From a checkpoint of a small transformer trained on Wikipedia: 8133 steps.
Each number is 500 + 50 x the weight over its row's rms, rounded and kept within 0 to 999. Layers, rows and columns count from 0. Numbers have three digits each. The size before them is the row's rms in percent of the matrix's.

# layer 5 attention key, 640x640, rms 0.031, rows 627-639, columns 480-639
107:540463512547519536498561448512559427428481553502545491389518492476496488516407486463570519481413543533434473519473559516515572553557487538538499516497606531471413513498470372457454494497493545490536469570502579482467493412452516545494536491452515493575438474523461501444422450439584510503479484508493546528484503440510521514482540441474461478462573561504460486482371541583545472561472604520480477564524438555468485520573442497492553513552517487518505497508521539498634538395509501
103:477531490479501447482595463517515509463520453463520560433565523615566428442439549556516481530422505527545539525500521455545455543599511566504511497519492510520442478527439475485569448502524455475475455515498500521436489538374425547483640529430463556418512443545521466525552499420592498458541457462529540532417463567512499502545515578443470469457503510490434454572506416472536436542439416541470456415471458518449541450609534540492476517502508533528490382460443355536473482461541466
093:514529499401461474507609604552485442525540432439433467590498458494499481543469430499527466442480571499458510548478437533403498523427498428601481536457486565614449497556534498504570485505479453561451461550446589452451544515515521520485433400556517525489512542480457468558424474482499471479517485509471433526524447497514527420618408495483586501427446441434512448511326509457557532580539462577521464562476395526496588510530449516431510618512477512491462479510472463409538476468552529
095:487487381519434455428598481467493488509604407373543499417497491500460633317500538457519491557532467531473412467461567556507490510556414504587512560490497427437488481552511450405515552473482468552501442519475412539430464443470527578409480442563524523485489504554449495525487499535504463477530507550514436508521510450407516427403507590399598506366517578530530483592474535446519507543535440526489501490444452619526465523500464498525538509503524480561515553412573512494527546539442517
091:453512490431527475547544407591536483529487486453522438584495515511452355545484560520523470470437474591568465579470574553486443537557519437552569503474472495543501512474501425414488493544466517576526474510534482475603470470490543557545558509512537535442396507531518477494497436560493477518512434472431573466527578564497521486529470525467598448477538543532526579557464575506515558508499485493544374489450508531445464531578585528523418417451512402456499432456514587480427510485516382
105:479439465526515402454574495505434506484489530521516485503567590568409476504612491528455520559499499455552453522525567555433570490453506535468536463521532540471457349504568511561489369510454469573466459506548492530557534421447466457528544551418528539498457519493389519468483572512428489521492380478492536569442462493519439596570473477481565431499554506471523535440642579524530409547490452526492491466488529497409548518487454532574449454510516556523501543429496512548479475465450507
097:423577537497457471513444570461436516496477500439481453497501435552573484532463368465511569486578472470459491476482422468478528542457387403439545514451537478486604534421537494457594539434484522425442551406547496476450544444481490463558432403540464491583513565445524507540440498593377496411564464456504482493420405449494537508574447563586430437543502477479562476517558403492440562493550533519444570502519539480543471448450417505506548572552549481449501508536434426499496527450504518
097:531504441515429389482521492525499490528646469525558526456478487540487505444486529541568491470462568516533439445478403536514531399489506451495495525550489472468542385454514543441569518534531451463536484544474444524605432527445627441445603526384569435497405428452525433436431516469512558473430544570465475557476472565457470504519505558406437589447500480550459501582533441542522488528557578525431536557442450463529511443520535504480490570570565504503456503419529454538511506480348453
100:495474510419523502504581492584483421531504513608412478535477470469523426503550496522429445476559474391572506467520497429550477453560475455434447514530475589586469350488458406583605534514509555462537429381503521396483570529517425543557520563530476494488491465474427541566492539493468532516446540565422491452421508505567563456516412549530505499543463518412494515447451450464498468540521479532472521395614516468521501587396499451452433497421527485403497579418484449608444524455542443
095:525577521540489465489438494447562490461472548502555439454530520529483401516602506529578511511467380529498480611561463468421497444439522537502555511430543556553447445522510418497514463434513490550539445419529519561499476433555555596514591530465470539457459544548516429434566401598483460533446576522306539523557456457522390545412437476473523488403598543480444382498495528527493479650588544605544396526483535459444544471467519467446470507495513391524496432530488557582470561457427465
098:465537507442486409469514469479568459582497400515570537517593454512528653451571570589501502534453596467501519584486465465610418418495509479512518517469539466502520440532512512481469542449551443563481422540473571454553526471481576600444585457477499507441477479509528441545465508441511482542475504475367471440492499521527467522522434516406490507572474550546397427537465466432519438479536533534513501544530451552608500576467445505469570506459452523460490495504643526579520484492515419
103:455529554423570504431538465499524454562529400465495565512554579370479501567612439437330426544516453470453481486412497527460431432451569489576431512474459473501503563528535469549535470519509536385503520513492578507399544509476499484430515473629519482490552544606501506495570556536438529513510432496422477469548553560567460485537469477487548438446482519494513408528515635430577539603523539477494505592482544490475520495533504559531560441521545496450498526563498557480508579423489497
097:541444424505498505459574617428422583493566492423497499530487513468541566518536394476485456564523489462569476451472411396478506534555512546561403425428471551575577511486439526487524519491547485451610460539524472416563454532545471509542461449514528543454471502606472472562436400470449524468417517478501504481467532489466554560483465564502506513491406460549468522555532516518509449480493461545475523520466527515507497493340486566474473500461506464436490438541595465540532523472539555
# layer 5 attention query, 640x640, rms 0.0319, rows 628-639, columns 480-639
101:524493559531529502474568457529583506466471527464537404452574524535545495490371483474506549393472520528516491506472546504503561548476483443473527544463481405520589451441479623515434424453545465504510620469461452497551509500434486579508532536402544434436563511547503540473576500545454567603462512472452517541567511456480534552457477535534554491489561483479515473476505471540489488461485575481555454552522481459465523580472481459414440467458485504518470430422530467506510490470522524
095:522566465469505575483459608508576447539438397536405447466465564479429542485473578534586453542447598443550500522564479521532437569403400562546485489518408510478471451528507375535565572493426543541522535365489471487517510413501353520439542511445608502523456463483494470508486519482508550521522430493574520566500468522409515516524498530508583507542489563550442487537494464494523537528497453465486477507532430510531471456444449457584482455485548488396472519492485531625487479509503490
099:452483454523529597501441557554615479444556508453532453556539581502480547613365569527573422556455450489544553395489506417486473498495499455455552589484523580468468528580450484558467427600480514500538471453545544544507449306441483616504456457475669505515566525472504451500444378479551485509494534501513421539493555367500569574417407474459591487541532456428397485495531509555469527500460508533517431575498457505457509483545456537400474551512433546513471504558607482470479358507510568
095:457499613438583501555520512612537504456587499448441504499467490609566505475460511459486474503491455565505471463482384554501461476499517507470476458467387542554415530470390529525498515500509556492442523573488520536527554522471574459470419574511630463370514427497509491498491480479502542562570532437506563558589467520585527552467449469503545481546490563475512515461559490514482539500556504572489458576415521404530577546494549461437556440421494486537489459498548532448508466553457540
104:472500549523469501497522457540535486463532514510497550516494478509644475485510569411520516492477487466457532484422487525617425412484535464484483505522440485532450539550455522449483535508505471434508485495632408495496484482477567459542428553549492526428460420470547512485498559477477511566563596457427541483468557542498426469444447531429443588468492510475445425430553506414516514610474487479560496464512414436576436512586478497401479483502511365524512436500502447532478499472551532
101:572484501532435577530605561495474566475516478569483486478450490463462443551587497484478497540507581470509484524446599483481551459498509501574484496463645564442485452542581483582569532519538486523446468493602498472547539439570472479523489471463456537495416455371513541390446535522619450441373488492555410448530550508505489454586524451505454574556477428566562459593572594528529430482585467445496434548483505485576452531548501492454477480503587459473575505499429551513585401484490448
096:506565536529485550538553468532524498507488519489416486529542560469448431495448473584554417486439421454453593509487511543450405530464510428495511596529522452399485553597483473463497474519634493494459549531438497497427533425513444519439543529463562535522465543441458387498514601477525554548464486577481483499472583534584543489478441483437470524496414486563480522484505464524444526555519398454571405412598539589481430621471509447524513529433551576547536486367471488521527434466447489
099:537401509484520435435478519519455435540524495545513468507566441552484468413548468441558580465488475483538380516444547529508436549607498566515612403547502492534602440490527473549519464511586429549518550586541472471488522597414429513545463534421525501531544440527478478408561500467491453431497456512527556517517548459534502560472596558487430617450569569446492447491583526500542508450566573481381508406538495512431494481502505453468446385542494530553469473483441579490425570520544521
096:472516481444468518551463573622545547509485524559413599378576452564520597459398431468505487549464523594501544435416439477624396466467505481485461404526449458438516535441487523516526465541487550564518564467490546506454454461548476568524490555421506468486568484466432558542480484521529581488575457504555460503570472524584487519440614446525462559478549480508534495441481472446504466488517467591508532460479448541495526518506453505478552523503408588514520423397541463510519526503490483
100:514473456480472551506538482505568521476437474484515507503506489539392523383505495484503514492466481419582635576475519558451474521493497474495527459560421477430508554538511520472551512495549517459490591414481503465460410521445376582486536560401418560494503531429527435588481543534511518454509487541619532494553538358452496494494505565554407561485518491440443513471507571524477529549504466544422437459463490575446555458440421497455551515459476580468489546513446445519460550524571590
100:441508440546572531567567537619438498504520416537577491499488564506531412481499590524572492420564540452534445522527515540509534563387542441453433392612500516570434483420515485535464448584463557592453544486508501451499477462461509483585468459480457521515445490452554497548505599500502536470612492503433411574410484542439536513470517532496506438619451541422541498456427481467487449488438424541441549464538422471534489376517487487542602569472505490492508520515443511506534409501455534
097:581514532542498616455526546533605487465444455577451453608495573464552441531551441477486567474599530424517401496516524530447524397474419501511438505420430438460371493523600439494506438443500534522536430420558512506464508469571557580529568485529628552541495437550509528546490509457594446497481604505478583492433510473430492544462366463404561461403467507462521519491636456475516480500527561525541463422474459499566473450472462546520541502509629546427434555567525468576522614462494552
# layer 5 attention value, 640x640, rms 0.0275, rows 512-519, columns 480-639
093:455538473584468534456527384513474467435444504540451548492495424455438424515444494423515533542470511536476520488491512501454488516409484485445511510467583521472441421575540580537509557470513493414466525459639492542519474449455521561500488529504526398429469558563577432611462565525515579498559567421433546519427502511498471481404509464492465476476517530559529518548529516523505561477443461513432504612499428470444552490442530555466568521421535628473515489532486497505471524479491434
092:468525415454421496479545516486409516552479481545519566457420474551523444502562434479465521573534448487554522522458551572417414485418493444453430506478521455499508442529560457551505537461483512443495397461447489563583568539499464486579475514473451389510516494489513512559499529502550482496470384476538455478549428421533538521469437442566537453581541427516526527468478440592580458437518561457492486522528525479416463562587534493490470496480512588603539462450426361455460529436456507
091:555484560496537591426522449533509536574591463620498552415531382416505444583560539526536493552570544478494463523500451501422492447419470468502479504536532458546471397543563504500475467494429476482477439410448447511470556498608519483512497452587428494620542430454580522520582445512466433439514497423462507488466557499423555584593562469488544493619493393596555597474573560561539558374430497413474502465435524473505548547495528448480509462457470523542502523490523440626522511486446517
092:496470475419462532417429577576533549565416459487524512449414502417465568484468446412494561530528446520489545468482473388598488529439455509542474429453503422554590514424537485544504564465555539505505476520461424555574539556469486535632554531500465446483484495501499552532508522571559500426472424545597574457546433505509563574412485439535523415531549495521469480458560506508447604552649466645521500498561473477461396471406442486472488429548431411477521488503494506577502514549535503
094:475517560569472456466459513468468533484501473467519468486486447514605544442524522462445504470516405436497485505484475548523387455437545521447335508398551414454502448482477462573573569518546489517474484494467503448505505561546523522560483492491439463497518492509522478506476552386426566573437458469402587466501490454479507436505469512472516500439521593543517503437505557477464446479543575474516505453513482576471559607535565438564517490416491525505432543501525517580496547453532466
089:549512559531524577572548538469436485404451593524512509438568512473514421491451458408510511461503459488427560569460451575500431500514539486496528534516564523405438442420510409435495538395491498468421560602601514509458444408567479563491559477429570445574524515464479477589476533515567499476566586493515439509524517465492483579574508481511539475457494507595535554529607525546452515513440522438559546529542471495419560440538467569507490485479502551490450461478395445435545502506438492
097:609470576471540531478499464409578445478400487452440521519437480490515540513507438525595527581545520494502451520503560535494483607596501490523482532469427503577538507422497506522582486497588456531500493582435438580444543477411432451492454531598431591466579483576614546565607508437484478458467480500590594504473505463508493547506528486496567449474549500539444441448522481542546449482509541474449539611405533466528534460535500499548524523567577540471474455560514561522415491557481461
088:506471474551451513557477592474502498430545460413528466479430478498475492446496443475525467482440406492502495630442516462455527462541568416551557463531558577512510564443489584484516484571515587514436390600440602440522517470570467561427502461463533474471631514463509517504527457512526553476517588475550607496551490519489380504528466433516441515418549486509521394497616483512444507408463475548556542505471536464493472494460506586590515555463561455490471436507486555530587416494521479
# layer 5 attention output (transposed), 640x640, rms 0.0245, rows 512-519, columns 480-639
092:490562597557488588415461446396556430449487431547458498516505549567501491397584492478505559584532468433514492520494482470454500538410417500411492476519477484492456481520547550446540518565525538451474538545473526519487548579452520482495501472502484556524461508455452496517513549485440397463476425552467557572508486424491452543476502574438556442511494517409541497561480571541565470542520442470495476422497525444494410508521480461491416543442519525484475558461460548567561485455570519
092:413575456499520389587478541496500469559521517405525521530559420473561478484572531453416528447469474551565510546506468438599456544549435577428426495496509438469435559525427545500456464567526462523555544539470514501491442380421473446497576491449486614467445479522507543434467521550492509501570535505530443451482466413441510546406502569590439514408395467465482475368506469516489382533492469540457528471507441488500544509451387536552457517518461517377511506509444544536553591514481457
090:427511485409470507529595439539497455472401459537446472547564523517545614370535483556478517573524451459515492412455491478592528522493496549460454481475459572525552544454416431488507528544525577527469585550472502442443539514440560561527545526484499540473475489524483495555533499520515568423565501483542560473516526391489505442502468494538464470517554508449540485450529622434516460620585406493495461553436437472421389488538524514603494501475406566513507502669452537500515495542543439
096:361535548508526378615498506630538508494510412535538511474483551526525514455455509477511471472470609438520538433461447432523507556616489510613413456498460382460500510444505468430535542498582449441584536516525538472532539525455431512495503483449577525538474535536488481500505615473483639449551505458491457502460469412536441585460540499560479495564398485471453569500549461498507406464385566547522519509525578427584423484426448505549605433563469529446510491393525522381501553514469550
091:553511527502500448488480496495480559557510465520519548483508540470449491585558484583430486485547515429475592491538439395509477443491387439581440566474547540489505534521471548551521565530475561543604547519390426471509479499599529590518482499492434481464516537511554529458553558489508494431526494421489530478501418511515519512460480603461444518493479538455515525519410479589541464574455450553455511505596474561625375523509499509485521593478412470482483436451486444471505470536427453
091:408469442502579438402470512432546409608436492547504417528534575566504474484539519451489554479543527496632508546377584496568388546561446486512528419575468474405452465484457555489471529567441502470457555579521457564437499534531507561508490568502435507467405469514515541603467470513467497526517510509483469394585503534432477545475501481542569468479534483449575451490583489474505468509479503662437570524437509496423485421485442429469418518491439475484447531489497526542478540513537426
095:517573487513509484526526452545499516381605537520489513505582471481528455459539527552504528488511488433579565520527421517449628490488445483355526380516575457462458511492515499527628518471495575513540493414539502425510533525474484481510611421479449496465417558511539543464481576546528556370513444493541503560478394502536481526506466425535578511525519476534459531503506446498514510544514471398502490532452560487527457527582473513512516438562575506487400575398473438589501595534482425
088:444539433543545501472542465630454454534521531547549411529520501552410439530510570470514534594477510406465432514352457570531422516480492523698498401503447490456436483418427487511538458500500533514580602482546441455554571578430552548573487515451509521582413439492407463500561450593525547448489418456487434534572516506535488472610507468570553501559476508387556450501567455452529437413409537569418527461511540483460495487433429493545518474553484476530485512445427525543470527549465516